Weights of a small GPT-style language model, trained from scratch on English Wikipedia.
Size: 8 layers, 2 heads of 64, MLP 960 squared ReLU.
Architecture: LayerNorm before each block, rotary positions, no biases in attention or MLP, untied embeddings, normalized queries and keys, capped logits.
Each number is 128 + 24 x the weight over the matrix's rms, rounded and kept within 0 to 255. Layers, rows and columns count from 0. Numbers have three digits each.

# layer 3 MLP down (transposed), 960x320, rms 0.0702, rows 943-959, columns 160-239
168095152153120123143076146115087136101163128158139160126117145106098160114111094129134125117122163114124102097129132092168117133140093117136115133145107112150126113195153128127121137111118180098168134176140134162111147097095124146097073143
111099136140124151153127139128116121117109113118151118117111142134102117099139114123148136120149112171165106130118129111134086103140120105143145131125109103176113127160108189121110146135139115125156152106174151145148148163098127096115133092
152152114132152072101114112124115141125080120175144133117122078207159137166122134137099115146130099149135123125125168130148151085120174132142147165187144143137127127181135112180118192095161096166102074128172122123108195137119139164124142102
073129118118093152131140156116114109152092135124137134130106138169159093118118107082138093119146130121131113158099125141140129097147083122134142095093150131186104141093090145149146162128159131091137095084154092145147111154105127112101141167
120118124120132137153178158119089138149162098171092128143086152145142122165129164125131145153137144133154114108148166118154165102132123094138137153110112089104123134081112158061137110082086140117149125162099102133130162172101138132081134163
156126105130114149137121140123147137062135152142121164131087194116118138148100119127125125135137117133130123153100131107150118120165126137127097116154148192141153146141095125141124110124108150128136111124171120131140131128120134101129144126
086097145097136139153138090107140116135160099134129106143104129144142118102116148135172125112127131134107141105138135123142101125126150156134149116139088154122080109098152128116104082147151148100133141135090132135165146136132100144145098095
127125127159105122095114187098133070129125143116102130104118142133120147129139108115106141154127130151111151105125134135162143116135114128144107089133119130146113102072135133091068145141119115093123085155120128129102181116128119158160165109
181081144100129126149127137198156112125119118109123154118143152141130178143159135116148171152144128115169147134120127114102182152124152098117130155128154087134116131109159065102149120127133082120149127062096128126118108109110160122103118126
157142133098098131142067126157125128114148124123155120152132097118119148133100129124132118129124126147132150114148125125118105143144160140142118118087119113135158150137126109123128107146112139120099155158099096122123108143107088157102125176
120107156173127208111101122103098103129092168103133153112132121135123154168135114124117123162140120168120121144164105123148161151142135143147105157105140132101115144157124167118123118138141126115106117134147133143129078133164153125148162132
167143158136144106123156132133157134110134123130137137143145092149105093177131163112158113112118100079130160066144115117177143073180120119139108098118127136113110108150111140103078095135120147138094171151113103110159171152129169168094144126
129125090155126148175164116139152168147125173115135109141133142133097120131150158141152124112134138111181188146146065134137175106125079139163133098104144131114192107169142137116105181141136152122121072102099120162076093119145081093157124118
130111111150117129136126147140133150115107156116155138133118097111058138089124136085150114169176131121121157078114092147180140130158155126113151175084123101116177115159124069145148138129147086077095163136079155140158157119107183114096108118
116122147123084148143148104132109120156067107117126130116099122131183112137130111122125076099145151084113146125133127136155167116169124136177117123138177105130138149141130111140148125136129130134139137120118129143146158146087145140087154128
129106158126169164138153120112148106091132124140132133131128109173148094128139178132076135102151136109142103140123131132140129117185124131092130151128126127155127163104122155071131110109172129124117148135128152162153117111082103140082127191
109120119129107179143139108140129198089124115133123127129149136106136175094121146126106101157153149139132134129124096149146094138123127120156132135135152150116118161115099132143082101119126134134087121133124078118119081126122147142142107152
# layer 3 MLP up, 960x320, rms 0.206, rows 944-959, columns 160-239
120156134138149155118135130141155113110147132169112154136123102129136115119135154128133151138151127119088126164139173147122090119129144149107140108133132140105128136140131095131122100154128141148093111154124108093111127152134148121141109130
118109145119133166099109135130126167114127117114098187113134072130104104121136158158133118149170173132135133163075078119122110131145095119156112163096142090111145148130162119172129155150121149117142140175086144136092134137155128160115098109
099121144187092135133132129087134159100117083119113105112120108115141116113100174157102109139106135143143108145138107107126114126161172138141138119144111131142169116123134140130090159158146095166139131112103112103154155134140137092127100153
091111098170147149155093105161118153147116125142112105144081117128122174145131129125154119120138145136120118133119135135138085144099157146158175139130132163128135156123121195115137110154155130124103162113102111149135145129139118088102112089
154120104117077155119095112148155134089130117127166135077132139119147156170114122144138126142123115114104086149126161122107134148124117135130089131133133115100130124097094154146128126186159131111094115122116116138135129119143133099120127097
149153121189112131102139125120121136133086156150136139155105129128118152160095150124143102121141131165135152128114145141158104132149109098133147136130130114146116152112101132163119171139101108130157130095142107112122164103103114080164122103
083093143128093150128095132080155154144113121100128134144113145137113124123142096156124061121148140105153046115166152131124104102164141123144108136124153192143147144156110135200140135070147094152141143111175117151156143131165094120104151136
148147141118157103075182156143167200113099117118153151088109106122115153141128203163109134118128091132127111106128152104151132114143156117104126157199120151150139134124171170178083132074147102118147129115162128158144133130137105115167116139
117145105125123120136157144128111121084073133104095121122123142123124123096143102105122158116102094135089151136115145119135146130193116087101147121136087157135126122119107132125118139135159132143183127120140157140115167116103121106143160101
120137107127126129135129123130170122123147103128101123121129148104107051110145165124220162103116159103124132146127119110101153105105113135131154160135109128144104150132094142122179171122152115151110148168163108128084123142138156156120141070
125133154115154160132137131154174115126143120150133091134122085115144116114118148164153094128107120114171161128071113134160149140119106112145142123126147114146114117118124113132108147106175087100163145130122131147144125182140099159142078117
082140122124084115145125106100168087145161107164128086147128117175159156149140115109157145157142063101151129156161123106153139104108138112132123101097073141138134089121140145122118117132136131131162146120175143133147109129172129146125109137
076165108162112143102134159185156134142140130120135127125139186140057132160109093125131097147131131148135144115151129147125080111131092093111093070104136162134117155117093169156108113139112098105127114158139117091136107148109132148098130080
111152163129136142114151096148105131103072105104150125118145124116113128107112130126070105156079108113152120147149164100100130094105133123104135109135136123141095159139101140170117118115118110146133143132137154089113112109120128146164156122
145148158137139099090121162147140060120113118153113160155104123099116168110127117110171127139135083123125128107123114146141169082119121111137132108108158173163107104086103139101119123086128101157173108127148192143135160130143150122145119135
122122117179175130098108146106153154130124119104143105091112130099096093118126138128160158102106180125136130135094179144081111124115102133130124122114113148150150110091123099142140153108115101094135093153167093160132139158087138111106135176